config.toml
hidden_act = "tanh_gelu"
init = "normal"
doc_mask = true
max_steps = 10604
Each number is 128 + 32 x the weight over its row's rms, rounded and kept within 0 to 255. Layers, rows and columns count from 0. Numbers have three digits each. The size before them is the row's rms in percent of the matrix's.

# layer 3 MLP down, 256x1280, rms 0.0691, rows 0-87, columns 160-319
099:073087126182112171108158098070110115143159141110165112153096119127061146101140117142140116157156155124176146051136165130121171091156145108119118142150136108165171150098154137135175105120168074168116179128131139134102154130172078118104125217087142157132126122136137161169139150099079138134151126098125101105155097102110074140170122131120132154122122128198124156146114167157089144127157123139158076205140129129184164139145139106195117115099172106168109162102169090135118118156197052
101:120072131127164154105206120118147091148108113162110049162099124145097170204116159133116140144089167141165094114141103101128121120121143164141128133062156187163083136104157155136117108053140100171105113131111111108149165110108112092153122112119077067129147083116087122072174137074106132129202075112092093136112120044103140057202127120096134158205127145078151103157148079136111123132142064097080087117157149161139183091137142116136165104152094127118143082105162157119119154164172134
100:110144182117103091134141069192142147146140077133172181096100177129164170134135101143114144143127146155139137088153175177114101128123126140137120131047085140103170147092128099121109152105135088093110084114131172163088076127190004122170139091171116135161091083084115183156172128074169141118093131042084092111144092131117143141116065176077105126067156093087114147145111143126096166189141161120154145149174118130131144096129121171224171127142089196144115157136154212159127127096131096
106:159174162087141078120102134121155098131101190124153092162067176124097138221170172158119093069077133113132096142131162135147137125123125134153138085160091130130119104110139111143099181113146195186103065127075087145184140174121023123144142058107059106079138144152114146153172138130120166160165140097199099072174168064134118120167093101128161167086168155154147141119149124206119099224137137128091064152171129084137141161137128115152128130109138171121121146121115152113118085096080140
104:138165176128125126116110118129108136097183126155121116149098112162124172218158115109190123152072236103065179188134127119141117154155119181137132144117126084152136158105075135165145115097089012148144121134119126092095141186032142140160140091148097152149071129116128130138112112141101158117114219173079102172175110123124137114094068127106132117132147187197186166132106124156104153138102130150140171148122185080178150087160098123175135125025138193090098181134095161157141102110098110
108:167118130132136098172106163085121109146162181133075105123158125097177129113122121086124130158136129124173079144116127188160208125068151156122144129203150129148187137091145143127129123145096095187157134129122069128147148127157170128173202139097127165109144120121124124091098203125143155157158118099140087161106131134140086126183111140136169161108114143143133093166108126175151166110173126104129116101115111157065149168113146121100157134120195111117120132098185132129094154142209101
097:156119154135088186089106144140164117132175143137130151174144108161068114117148130154127173136098111138077219083121089169190108146129091110128100196062142124161114144119099141118085144082169086120104129091162077155153159108131204133158104109134176124061112111111120137126126168147124168150073158079159170107138087120135089121180133146132152148054155124118171128151116116198136167106148102154134102163151113094129150179076140125195149141091174180144085135103139106146164144118007074
099:136109125116132117151105140194129131133176178163130119077105159156093057150118118103135127141144120140128124127119117127064122116156183109150117142165160149163109107138117128130072135095116220098103091104151173152116125171061230127123104199166137152133112133137151091136148131101181179113093175103105175158167157081164098140078118125138145162128092091213105135070128128145132140109114124113131189144111104137152128141129136053145136116084145098134128103087103089134095116098093133
102:126167140160122150135116098177167140159116093108125163117128119132141111111123146112126128098134118135120032109111133106134093143139119093060159127162048149130203150164074144076126105150204160052180127072111153157126118135130163119105119114115063061150163113120121133097080112105141140122091097125133103093102182167136218095107111124141124061157111151128107147116091127093163073145156150170055124112145147091127150032169129147105138163135097068177105117132119143137124122180106134
093:159159143099160142158100119142096076160106141076154115060155127172159150201133135100118086104141148152190136142140117093150114105115115122129122145176124179189090142155090121090130152162154166087157158159127145111092123095179095085111115083124084163135133163113095101158127068099094098133109120172115130139109170172142159043162129148133176116121115139116163143098084104170145148180115131202151184139117046195115139101204143128146092120070062115181172208134112132130113101115020132
104:114065097116103125090170073136122140132128143145121091097119163135205107188110109135072169141131138147076096115135157156123144162145121140109137142127141151139155102116153139103105079095111203086174117039162173140140161100150111103147168166113181146094111118144107143111135074165185119107063158057117158109096132136144160121102077206121088139205162134072126219151174128177133187131108108099111060162153052116181139100122098085126140120136119030140146033117061117126114131102138078
096:137112115087148162133105149107171130130152108112148132192142156180138097131109152099162093079143151145191115122173151120105167189065150136130059120148086119099158147109147092121216189197060093195131105140115098074053150194149168150114120135135092103185167093118130128129158084172090093113102124085158122122152126137178146084150088158154177143161121127141156074194194134081132104153170172137139045126137151132120138144185123131113133139099192137149128086176129173145151088144149143
116:145111136109145120174107107138117169136140109158136170140133115172147163207145152149134106125144129148206148167157106141142135105133148123178159154118162163134134145128134134163110128139137123105168146121018094150127128164151119134136130118142123184142112131119136132151138113153160152130135141225146127184141105184127179188128170138129141132167109137128090151173125123153051143137168158120135189144104140077127134154145131159157146023109156121075144153109145137097138115145097134
089:118101146153154122057150116138119133180146120113132155174109138133136082163117108136134093131110148153162078156129162180176102140100115134166123197119123187125162161116154126117141114154044045155172121109109147138149110156110199111109111203130122118150176151149150120152158116137093130169131100193087149067121083102147135132124132126094126162121113110104136185105191099115155081153154149184110189145069159203112140126127200198149145151168224116115145136130106080085146089129201164
098:142136126195113126148112114153119108132104115148134092059086141134125099132108122091149166086131126134093126169080134107097130101110127139145110138079101109099099143112113150154145058132164174115146105096144138135159142153183155140082165121152108140143144093128131124111124137084248113113115099143144141094106144101141099125110112129126175166118121166133155122070155155160111128126128080099067096103132102114116084125162119134074141124092108100106126145126119102136082101057073145
101:144133137000126127115127175140165130149095132094149127095140129110115137109152128185092116172077136132078187142109112188132130115137106120109139085128163155171133145120097130061159118141203082058108060186114095137120182164113180125094127110118150165165070140171164098136094110158096154125084154075130109108098096084160047070117104126124105108169140143089167158073112151076120109164105136106130130094121047140153092142159129139111090138104061092124183148201130120088125088088094089
100:094126136223163086173108143145177102126149162155161103141105102141121101195132079101121152100170149120095102122119063163132094119154125110135177204149122123130074137127151143144158155096154078116110173120116157131163106208153180126134217116131101126160134056172100110137171096115170110158238144081140128154120137200132106161113179099067105131098111100188131108079139073096120160148135153106137194165087152161167126152151125142128124142105210176160176031138087108174092154097055117
102:144136105138142055138096084083099142140103096151109085112097094063162150047115111092106093098202114139215097112107126161131106137116126106132110144190144140165125070135079061122179176173139119131054161173147139139126151125115102122118122121174138188121118092124133118157119192103120092114111071114139157107103171105122116192157120139140150103138122108154129135143137147189144110095116130069119165108138110097149115162159132133054110131115164124178131133139124196074144133133163140
102:135130117156170109120087100142131150131113125124117084168133116150162131167156101170110133141152156109105092146132115093092076077161110146091164173074110141116082139129084124117108131094137053133130088099124104103064101209186108084113058143087125098130121152130115117126100150107169183169126159131168147154108092185139162090094168094140122020110100104105117109152071132142143129171113149072141197102180109140120147092172155175142127139126043102155094159138148092119087157114101194
101:087119077142133111147151154159153120104155098173060152104154131140109120132159094112168184123113104128095084154097163154160111123150127171104136118158101115072135122112095111082144165088189115199152153190139102170142119157140144125148122113071163156061102165150108143060132110163077126113163190138138107167152113149133125150105167136149143148138128156112127057099093134138173103092087160131116190120126123163149114089163174149067094150069162088169170102112194127163173112139167108
101:093156089167061148089124137146107116124118080152151154147130076124123141120127145173122114158116110126171115076090099160162132083096146117111093143130099133088135142138103116116143168098134156169156103025153131120105099143193113195118113166108055150166113156142125150152123200106070116119153149099184131112146118149106189178156124195125123088167135112158110099111114124106125143131105104105172155146085143137098156158125176119115119108119155147141111174098170185134127137113095173
107:124060090145127126118104136159118146112071117131219124110149150176040115143126165168157075156117183144150107149116090101115092119133172134118093122118088153086182091123098122172098104104083187139133087045135161115146147110090060057136137111142100087128157113144120089105152140149162089129053060158136152174121131100139106087126157120119183127058087110105137109170101118144142130071168133108089069089158099135179140141109109108099136137137119062112123119119141087091113111157122078
103:079135103109068170151079117197101135113141128101123147087164163092119113101144079136153130109172143182185146149136141125132109119142117122114129124088145166172101108116130130088095101085138073172146120087129087152154136153085090140134103071158148135097120105138113098073087159175111127151112095120102134124180111109124070134104119118146118119195130096061148128116031131125103116150137175114100087066093062168140114043143187132104137108062119111129136181152077179148123156151174103
105:066114091048141150121137150087155126121124112157114159078117123084108101078130133121129144163119142172182123129141125163134141141184140129150129147175191138088168138097153100124102112098139126090075165156118225142152127096199159093077088185126134119097143086133113136145104147136154146115127074122151149164132162126092164119148195163143114137160150124118151088111171138129191151141101111104124111088141104111134118101109163149096139148105157094101142141092092079116108164164081144
101:149157162098119156144157122113107109137123115134196155101140119121090144177149171138124123079113120131054139165130165137108147141186087092142177143104108164138144154154147168177117134151149164195139085108125124123126101141088119157132110049116117144098160148060143132141185114101091116125104182041089115130150129115123158153114084124137208159034125112128115190181074131093100149123107088147172105187091127123122092156102103080136177157090136125116142120133137121163118122138084131
105:136083159095117126125142164121153125136134123112165118088090177164141165164160085177162175113120192171149124081133124105117124162156100125109137098146119094163121125144171145165139193142066181164154126166115173188107141175087130131123172082142131102147097082122158155146132142124153144140081128154154137047147182097144138138117105101139129131184100119129159130154075124191137119102098185131163094134151161117088118155125120136057088162120153158172116124084163126133140076129179104
101:143125157141112122140115126170093168114142070096177147155135144095112193116078118132145121104133139094184036178141116092139131134157199126116155196168106109150082123132118138160142149069167100143103101199151133124108121155154116101117099122131129122230121160123118117168118163131105137096083190217150143171085084117111085117109195124121195103000135077144128093144104166122125086143144106174144177115136168161165111142146127130160116130146084106131113133167139102084130139129064158
099:162111162146113132078175151147117142128152144111177130156056143147093182182120160124108092100092122071155120055149109128114161137108107149147114150191127117125119124157156123131185073076118179122137081144090159134127121111076135109180193077121134155093092129120129130142145105089156122123122087105183103075127128133178109145118137120140145176085111095156092121108089108168131172119093151119104157158096152156150123125129101152067167128106139206138158167122134115131144118107121146
100:131146117093115133166101105106123166109147141099136154170095173111097154144113145156099126170149092128206129120078106103145132136108165121113132061144121088121116099146132158149117109097071127244177040163123103137109118201098185130161119110116137123123142122065148175102097151134078104160063117120167119095073122111092147145129120106125171138196104123143119192140127139148103101138173104172150080183122233161097117035103104110120132109166106121097097127096133132116146156100193158
098:153160072109077045092157113125103112125153126167150184064157072084098190136147105166169130157116108111131197134144132171102107092154124135124128145156110141117075112140147132160100085083153132123121113107114076101179087082137148185168127144112060114117076104145127121131159142157084116160198178115116134121140142162178079137106147102128143156083142170104104157112123128149114145130075120154137134118125153127160132104134181136136130111079135153099140163173103086153137111173132193
101:163097148153111159147137129162120098131097075167163124096136109096194080130131101128071178128133157152126148121124121126114135136141213121088146138037121121148103117136109109108137144147081091123118152095154148125202064075185177185133110154140130102150083133157110141133094073114146132151132126126109123086147107115175111099087140173169113148123106104124089160134161136107052146097134156130106147147147080140131157151088089143158117106131122110158110127136111133185134200156160091
078:181109118149135131181136129098106155120091092114122107088134132104107122128133122145115097093102127127173087149149129108092125168139150143100122066084059123121111170128118127110081134076085216112131116103122094120123141126143062062124114100136101057136155119066105124144134147134158125146203107148111108031109136040133154122102034114140134161089162096104185141103082129121083093106139194106134104163137134064110123090111116071128119069119000121154084134124132142118105112088055118
102:133158200144124201144148082141139179080085095092089131143145159136152114152140109180102165227115097135082153095204180150102169168112128169163160122117166154183070183101135124135115099149144205204165138060147133117101121077106088164081155070117152169185134096176122110117160109142173128105178166128116163084109068145120126138091137089147124126102143094131166151093112141181116146130107099139075154164118132162086002160157109089149106144187162141142122128141089153188115157115125148
109:159119098138142117154157115167117128152202074137149092145114122138194130123079148144112128144136117122128114129163147076172091140170099151151102144117085086137168150148092147088118136156152191161177157097106054121117172102162234119118077163128032163155133069103114140147074141114105141155148093197176121134117088162126120135096111127111145152193156171144108146111102139148153138133191164149161232142180142118119107113133107122107123125070123135115186099156153114158189139153016215
099:154110122184102138160118095076129155059125126130121126140142177058099140143146132135098177099155107085111122116175156114140174121119133162169166173063110093093135137168136134116096110120167128227140101085114071117075164030164095158140092135169150167096164134127140115075118105129081094118128124091110139121156138165150139053134180177150154107074093083068129084094126157099187093133044088073134148113219115090094155104110128152107122146082155171194163093158124163163186100161222092
098:126210143187098104132143155153114108138107140123133138100109138148153116055083136069089119150095127131126109110181138088096166146125187103174133160122131099103154054121079125052140191117120115158186095103093134094170150089159089134126141093148042069111150172090175162164151154116178092147122171105127134123119131070087105117139151172143088192100119094128119129101227170150142120149094166086118133113112115145127118093073125138094149143127093165110092114145086152115154142122061231
075:083100135063126126143076130152120136127102136113182114122126115108110127230100141155123109167137151138172107153103121066126142143150073120141151173080162149134131117137098138124143135187131207115135105149140083102142122118142070106128127106136103111112131129132107121132140142087121090155214108173135111108143095101088104149111091161122115134102113148173173094144109142071135153135112114103091092096120095066187142068124117148134145041142081106094172115123154087146127125140027094
097:127133117145057148075134122154119176123109074094153138166073113102086093177155153107152078196085094132211082144115186121137104158171193143127130087128150103109193144188180129124110081148180152149109069098136100107121122144176194212107167085176084096125120168102110140072179209149113161163159090154106156078132131085157155094129079071186151136147131138145177104165133167127141102116088148135076135103145107179153136108209209084198144148126130151162121189147101140091103144159123126
097:125150130195120129147135142134103134102167111124120130136135132155114076077120146131153147143136132161123091199166143137114140128118122111167111047079053161106173168089142167090078124101114061150115140181145099114070132126117043142155106138087069168117115120159164158123136150102125082104078189077186110127115121151150143112122134129085109164065116132110149105149107110107124160174093092212104064143161105142107157123192090087106117138116143173097102157163120149131188140110134092
099:138155101149095153172146129139125188171151138138133135150119117137134100119147088095115210173159100123106121130132118146086148087081129160127108184154199097142107104135118116112153120136083152078089134081125178114130106127194188132177114114148220157151135177135133127162112112140113150101104124058086159154107130124165162126160124137081157123100172086144134104171076137145161089127135114176096079202120061127048122083137152152136161121151072141120161037133108162098188149136185171
100:144132106043084144168140124064137178146163132105154175187155099090101172103119039126129141092073093148088255124144161061108151171205146102154113118129142105176094148123128138119121021141096160148129149099126169071102176088175171157134165171135149107164077135152152132098176103134138120122193131154103119021124087135134128060152138097139123107139121174179091122145187114126123113085087053129167150101161134169122130111120128123135102122089093122143128134145123141178127147135072114
101:144120103080144165100205102108109149156126142110133181160111122195160181049107102162142098089114161037100153130101130077132125099137151117142170112122157069133106131120081148133116073134148210117128147172126085112127089136113003113139123144145164160149110191141086178162131116085157132138074169119136116085188139018107129118138118093128057144126094180142116131084145138129091145135150101124116109132121144114130065132128089151121114131116121155097096123139154131111164127151217091
099:134130208202090117134173142117137167120166128116181150102129097108119058131122145098156112166121141157129115155103128100119126162102067138180117122184070067127181134167120137142124142164148150129120103077143090146095147091200214174135119072153100128141112118088149102086107168096121144102127122124125072069141190056137096116168106050132140134126155132118129109165112144113088066136135107092151072153153082103160105062169093113153091116067099122133144145107125096099123126195078124
104:094139083147154092145062113126146181119142176150056140113106151153111133121144173118165023120092153135094079125144166140100113142124091109117165077139083150181189172087091155112111146128142130092159110187128074158144109143176063130113179075126207109114137144115144110066126139140136128122145151097179113223163125086139136132118179122118160168223113106067177157125109118105170120132107170066117091076115105127124113141134146128046157156168149108117103103164138127138135121115183061
102:134161101149162117084101104101129124112109150164102151137122092156125173166148093098104152161135117106131132135067143093098140134149105125119142137118129057144097160151104104118143120184092156069141133090106124116097058113134102122153124131126151158138129081108125085115119133138156114148170093091138118163139105171147142123148232178133155087191159151101146110121124122180133116139122142102149176103122156103145149137072137127147133089106151077183163058176101143107123136094115127
099:136118167212088173159141179110092169146139074147129137095190086175108079215122119080113152189165155145131109104061154126108159147085168132160110122120180115147105140088136119108090118113102123079178124127152134131135098035126186176147127095182089122108156147102127150122131070111165110091095106120082128084185136124149157120103043161119137143111120132107160140171069153160166149161110105157090081114104142174082159113175128100161129134142143155150139121152154154199139165143207079
103:149096123147078173119131104146128097151133091133114116150114113062111144126162150095143161167135137148156179153119141116162153103151176135118120102152099138133119097084091140108092086130106127151123103176116125110134135112115169090119113124118136121118082113103096146131108089128114130143132170163135079074136060121121128082126058195109126111059109132089053165103200083152128202178110068120081115115100115116155164113164106111127120116094150202138118126122148217136114105133066211
102:153105100155185159109185106150166173108124150112114102106089141196174188118130116146174162236203134123145180093139123106110129138111143167138136183081048128140164131104126152089085128173056149057143153154168161131145145117114066154152100135098082107150105113141119160068143142146202123080184108123183101093092138169103159145130115140146132133213134143084192110129158129135185119143106054144092078072063172168128152115123194110116169163115163140134121124077108124098135157158151132
101:120145176210115156139129167120097120134161062169111122165109163093097079086157126113218083202134114122138137113162147164140149098117194160131083114213135142135200117076096092080111129165172076169137089154141105135088142127150160164088144071143191189075105091136118130135140104092100104148180124131092132056183134138148114124163122128146114159106132139157143126110161069108072102134109130112082047128094128107107064129124145093130122098109165105065129112178136172164182150139085115
099:123152059195120111123122120173081133135137127099160109179071104114124098089165105137108097110081111086218140125123096109173147110142203089079124134171112163059072060146116129152131092124132015087080050092128124124070088048081148128108116071114095135105140119148110131111112104137080165135166193184150134115120096171128177135148135113121168125176165056119117163134149129131131115146150090150111145128124103111144129135150110169164127077165054186116103141172119129084143107149021135
105:076144116200105101079135126160120176145176096120146117161161083159065116047129138132149139091140111143094177181141165154135120140140111125068160124136163162119099108139146099132125122146123095031166102103190158117146173128083149095079134225146134147110164098124090111129135187137137109096127094199185135093139146164132105105095111197157158128123103123124132110186103099076114160121130153144124180121153137082067114134145111186216152114149111143176136154092149115112145157105082178
102:148121100156135138117120138111110144106118090173150185108153126138166181157101106123092108143142173119094140157066105149134099127085120085125124084110148113086182162150094168172141138065088091088127123177121132150096041128168065140119131119163170182094145105152207122086120141151121155139076120120181133112135152139092104131168176110135152162115111136123131120136117170143147113127115147181157127121144120132125132136092145101043099122118138138091125122093154142111107168093195091
102:142144085158160114158137148072127091120069089103149126124155141113066099107097141090126112117066121124098046227132124090122101136115110130129165083115138157088085204117162183140094127109131122132146087157083078138169135146159104091150151042173116067133127115128128121161130113145192091118169141143124116129106063082155105101116134127109111220094108120126110087128093113106103123059102047113075159116117115141121134132134089148110129129139058137123105108132134140166147145119217168
106:099139124129142120080158122133093137113110097113101177156132140145151092096161134140123132094179114188153176117125079182115115098134170114131111176183180218061117113126101112146116136144178137127108080092100152143095098123189207096108140142137148085123127129136121116177048171138109114146111195177118110128072174186107161095079129097157118127214081191120136132120180081115123141134131112120110172137125146132086092111143107162157112169198000091138124133123094105099114113101136166
098:100129198103119099063127127077132135119145081132112149092119112065125122118099173106077141168164142142152125094141065122124116112123142128154131123163172135050112108164157076110111093134094134124096102127141212127091165066088106123163091129129056113148112121140168166116149141118188128130062174168101160110139155131093098091096154143096130119085169086145094158109183161113100169169093106096168116082134099156132073072117134212101186119144111176166119145106143148115089150138098169
104:129071127190104050120126124050132127164138097155103193076110110150133169159102092122116163126115149098207190109127143183134170134132131118126158163233109143175105073104122162154088027119119076037090131161146200119156105043127115101174093131173080123154129139145112169152162089185114117134051136126127139152158128099077176186124179135114106135101125086144152084116121138105124120098134152153097182114113091126125096080145098168114120119194093153113101162159110123134097094156040146
101:119150111123191139062167136055128131140147181136141125130074157101096141136132139123103059122138096143149126187137127111161198117134138085126102094124104088061150097107148133169113183155174202099102079085090086140165089135178084096189129129130132112137125163146138135078101157095187072137098136133112127106156125091130144158129122138111147108109125109132104142138164083112107149146098169138155061140149191078106177141134087113122133105058116141214121061122133120114129139149184036
106:130175176100156113100071130127131111120101159134118113103125116158179128076149137081146142100100168123000075108135117144108118131083164133186133105093205148124086105122118151100129178148172118125117121036122139146164147139120101119107108145130157128105139115123122133071131161172192164135110153123103100125087121183104120093133091111185101101110170125116116172135071155144156147116131193120169095136169091155119174165101102106172111145113097117085129099138143115048148100094210189
101:102134091199122167104137124102133135157142173175143119140129111093090152112142088081100119136129144179132111119126118074171134115130070130169132142110156059166142161118146157098090100121098153182118128100120135175171167157143212167131120138163191130159121117089140104132132125114121154124162118085096077085137127096079093082113194132153104139149134070142109114044103122107146140146143171117153068142114116114137081067104069116080127102089143149156104068127125167138181128143081162
098:108144088141141095093109073171149154106118067096163153071036128173143148184076125142113137131138124150101130100162147092140104131163159119100117127106183128124177124144123122127128113114116131177125130142170056098123115150066094170121175131153166118153144146146136148106127068170145097092126057084141114107102112041155123131127054117089126126174145153144148136082136132136137173161146171160164082196148126090150093140139131126091084139113079175121100147138091134189126136073113072
101:133073101156137102192113126077132113135148174116150124072087149132122144110123106108165140133084114134181119118078106071133159149128093160084081126163101131126109146120116127077128147126089247110112162084110085140124173145145128154138101065151138149088149083145070123152116112173144144124238055159139142154161170098157106118090158106114112138048157084184081122103088157099159124143172097132172083084076093104125054132176063125093152128112143075055132120161145091149128143110040068
105:113133104147126101124093122154131126120145173141114133155112145114094184096178131113130087156138159144141035120154133133112168104134111155095130148158139148155129116124127152135170191135161206136126067105088141115205117144089202130176160075152138151118105176108069144078138119105144143110110196174062131134115147095134127150077087092120147109118139076170112136132139060125143099125153179132103141125121164047093172134151162111212139124148064113125061145138120096119119096122118092
111:137167149071117115126138155140197129147116143146143169088100144098145165121134157090166186107148135151070115103188099145112162140137098159119150165153138183100113136126115095193136121118082102120148144102134088145088079129097090149166122127130187128171123196148165172064145124137104067127086132104076126141132147142133182111139109102117141137092124144161087118136149110134164132113131107157111080133084143130162124108144148163088123122143109136114088050107144106104166121156221071
098:112107146149105081173081124106109147122112118150126126074129126069154109093133100169128185136101134142107103111190089106080155126116146138088103131103027090117127149087070156128069134082092149112154202075076120063084132119045043120134153138144132112141175139126158117071153094117130105169062105115093122230147127117137124104148162120086112147102194151084139119142124108130113094147133209183200135178115115126119139183097166166076116101124114131121151086168129114122086131118062076
098:154186141217115141112149093148104125138164097109125119110187094163142133079125135099137123083147150139066149107170133188137089119139145140165153106165107133122063146142151121102128112136113148108132173136109130172155205147195092170140174073088195113125098122142148120094106131120134117178224090175123110170075138146183111114095122119135077147105130115139127120101127075133096168098161127126109143161085121123128181161088133229062160120105111137140140118158168153114140141099227146
103:113089156103142120096108120154171168143127156129097153152143101120144131190137142116083081116139110154017103130131148118100118151151099092114144095110090111168144142124126145111156148129144180131123167136152059119118138140062066176127130116135140156110086143093171104078106137144096129127102107077162059123122139053156074108157111180129131121097138116196100144151095131134096102128163150106141072197097187135117168151101163132060173124115155150144117126108108154135155157106178146
098:149151090134106161088126138158115131117144161164141106124194120117173152061154135204137135069141136105108118215123129179123157118171131097078110115105110110087177136124158133082086143072074095090127100176107155118055131110130043099191069126111115097139094131123092167087141127115093096120091132145105109188144079127099147184103108061090094079067124113090089186102160064064093191152155136190128078113105122216086148109111148138111142108074116170118099105093159144154113023133139108
096:143114134124146158136148110129121117118107133118144092065147113146149109177123149069158120137107109120141134170100097182180091111141123121127123145117129147121142150135168124133170137104124156062113092178051143112108140147165180122100107101109092117152111125153141128185139140108122165110166189160172089151154168136115115137083200072119147194108099118101149111114120119123111184105160186112115113133144082128105073093115142161129201118148109133152154150183138156142122123155154166
102:163189170116131141162043164089173122143178140110175123093142161095115093137132136138143092128108141123255127127098147183148148146136136154144144114159086142120111139184143115136100166137194082031102145079127175181186103132174132147142141119112157115107147124167158232128139081135133134133122137206147071190102094162103169161147211156126139097128104112087168102166132170128099106084107172080175229149096147102150164135159166154192184147138189127135116150144131172165121110125071190
097:165109133145153161174098135125121129129134098136112112132091107124123092072135132190127183078140089101110133127097151081151090140083098107110168104191137134103169137174119164096127112087217159084117175094085131157070170125125126040142130180152088101111128161100083118110107116105071088143163075211116136212117129124101119135093184143145112050084177157085108078072106096080143141143187097152214190133124093105147094125133152150182096130166127130147143189058145127107119093105106169
099:133068123096175118081098127091164099131148119147141166102110146108101138089172138119113131105125111079216178116085145149118147139117131138095130112081105096203150195150106127098141125131104071185123072133096119103127126173147127159140140131123089113201144089170069139127141124125132115128152152124113117117113099153121169151145114131135080047134105099098182087141123118114114133109154133077153153051105086109143091112099127171102160143109145165126129150193113134190123116141199209
097:049119144074122133162153084087087126151140098095125114087086130159128116120151140126114127090119093094192139153153124152113121130130176141087088135153084110136141083141116125128112120119114107187082106102109078130102120057150164137161102143147130134166153087075110130079106104168130143113145060157156142101166125137128158110080205117154104118149111176143123083115105133038139056123135075168146114127079094173063174063142133123100141132124128069111104130149123147098109134098178189
104:099137089169105128127196078133121125102155167148142124124120119086085093148113107135096118188107085102152193191158151125155199159098091178106104151177081188122116107134149144150139108096109194164145092167131153082138102020166138128146152145155157192106103149167097157191113068119133063104040167160148184118095087123090092139127095079105120173146143127213129179114060174123112162149165071181120107084140126154130110129091065127115117151086090101079130145108110065133120140080078239
100:110110128135094107120109175083131107128155109150114177168110143121177086159107158121139153143116146164122126156096108162121135116167121124163135109155210147104159097144064143142134058087118149123171146163200170111129129072109087121140094086163167114143085147117130100078131154128065144170140139065139145123099134123128179107132092116085160133075141080170159135154140108159172076147130128120085123134124149114151125130126176117112072137145122132116154170111096183118127138197103070
103:120138115078169146121093109153148146156165174062112087086165114110169070192161167103119166088202128124084120127121149226117143137118176141147170143129165124129160146106112159109158178169152141016127150164102115145140147255078134067118067179126125089103131115128156108186122088182123125108099150110086138145113134131102168116160125165135087135118131149047142148140136140103156166102164099099112157122079218125120189130073089065115130110114152121118086140076111148084133127088170181
100:094098157072135117141109152124147112111111166144141127117126140154189117163119144110103131137093107138130219064070127119077123122148136160114053132139133070173147128141123112135132208135115057035104118145176123122115092208171125110108125088105206117112175155126113148153126105123173116159124189086121105086107060149143125121134068068126125161174131152098154156105111151135174112135142191142134102147147106113128106212167147131084125155088058110182117158193084076159144109074083120
098:115141101105136134121125136126189134112092150084105111089133110203180122124139107099120143167155122094163167167112178181185117146183134142051119081090141129161126140150148144151158153132197144158144175169111150148119104168113064116097100131076174173148107128163119067143122069125139102112149128132174209151188111092134066182165137087102140160190093149119146156116179132099104128098134082136141094187090176167117135153096162131062096124153165148141116126171095159125105162084224152
100:155145141120153119104130191109099082116121144134102163089143126132135140110103125150120060191138104185155085177113157141134155126126074112160159126083082189123169143134062175131192066150142105164143076166134106111110129124123182076111157118153151134076101133124149112098144111142144129077056144108173139100153063105128144134133107163168154126138138129111087138089117152114165122125137101178076154124121144161065177131074100088090090149078103102129148153072110150148134125133183169
089:107101161139143154075158117125126097155128155082140132156090113193166174129144082123149100122153128102194131143144089146167047115093142118132126151094136145114064099167146160139162086113159076136137155201104148143152076066139155078160122143153126141099098114132126098120109187144059130161071125174168149150153141062099110174091179195132142114142116089141149157149094125122113115121103141074098182164146140146198159209124137153130141141174164158107113059128194123137108162119184175
097:163137160088119143101135156204161122128113097114113101127105082093154133115091112060113191190127137141082183083068075212130119104045133084152130120108139112147144106103121082088130144220049103090126135096089202121106134108073129161134117139146125148145128062124134136165134141140087167138140147123077156097138166129151077134124042100136085095097122161151132097101096125145085145184143107184115108143121096120139169134133103141112123100115160166158120106127129123138116154139119144
098:085142145070131163155131043165148179113098120121130122136218134144123074107132164155155056072163119127122221161127137177143156115175175108128155136175109152156102121081118127132166122113115169087130110158124255097136198170077156149132158207148194135105146160170168111180115146116080103116060126133144103115121063110111145130105118116135096130181114105130114092119138115129069110114103058066135136112123150138168109167129148122148096099160080183127151151083179109109128114141097109
102:159096102110166138064181098101126142136106091112078102095070136111084125211154187179132071118127128127127143119122114123144193123157122116164150173093189101127121081130125162196169139145092115121050078035138127106175110178110152093125110178120149142133134089124150158161112118147128116122063094133092149086148167158171209069149199161134154192083129128066093125117185087139117096125101120141144102133155201194085157118099082159115096148183123121125129104099086160135119145166047093
101:133186089108122116145129145203171126132135135128129177145152114112096116126092133107135133082094085106103147172139184175104091119135084096087149106098121113157121112109167149114118108145182119161158183175134129154146124115143109129126097157135126129117138121139113129169107113126131157130188131077091128149123104167118137151143193133127117104163080176115128133124106103105131111101131162109058102184183114174144124022141138171136120113201105097166130145130120180152143171169239122
097:186122077128124127109161101147152130107119119146157100106153171137133160064138133158181131069140142156105193096159138115159170135130122118161130123127090110188122122131091132194121096142186167155124068126168248119222082145032164095132104197091113152136120179123148139131152163104115106140154145145144086090120065102187161135092094120110168144131134162129130182112119125157119137106119119131121163108144098113140122128180168075153164144134096104115152158110146068175145082105044157
104:096149139139143137101130114135117144114126088126098186139161154050118122012113097085124155111151127138038132130138154085151121134135158137160109145069112084135075127131119119117173161153112197096127112154117157088122098136141079131105155096152221141153129114122120125112106070100098174137088078045145113150142108146113133135150132127165112132102189096113128151100166106150114139102132054187176172126142162120142096114142155164093149086077152090124156120117078152109110146122208132
093:102153052175143127087170114094143140104170161113115108085084120106146168170167097163145031121115068151140120161112129155078211124131163124112103128184136127115096107062121170095113131114139173203136148110108133110175088129067108105174137078124113187124127169089115130136087186167150124152157129090098160162182106122110160141106142116076133091186125075145101168112139093077129139088048147109117107163136222120086122109133090162096165131130136148149114074105190139128146117148108113
099:057157123073162163175097124103094132127120130128072174132113155092152114126148127116156088135110178127166131104143138146106088151166138106126099110119117131060121084122107092141167166105152139101109097137123109117125135176132075093065129173149119146126100125103107105131133128144069136109075114206146121189125075153139127192107125071113140129116130110220151157073119111125121108054131122121134098109148113112171103092144139123176074134129099098101140241165088128111084141112045185
104:126121113088136097088111118080115108113047148133165139087120142121137238122167134121139139109163160136202157109150078096131166120093162122117125116102166136132136106140097138145158180092147119192151059149138121137167126183096209100151107102125128157143119109084128114137108143102155153123114167178171131106092100114173141117107140125125115099157146136180110152136145124150107108118090110098128147135142159162150125150167124130085115114138087099108136086112180173079102092148200099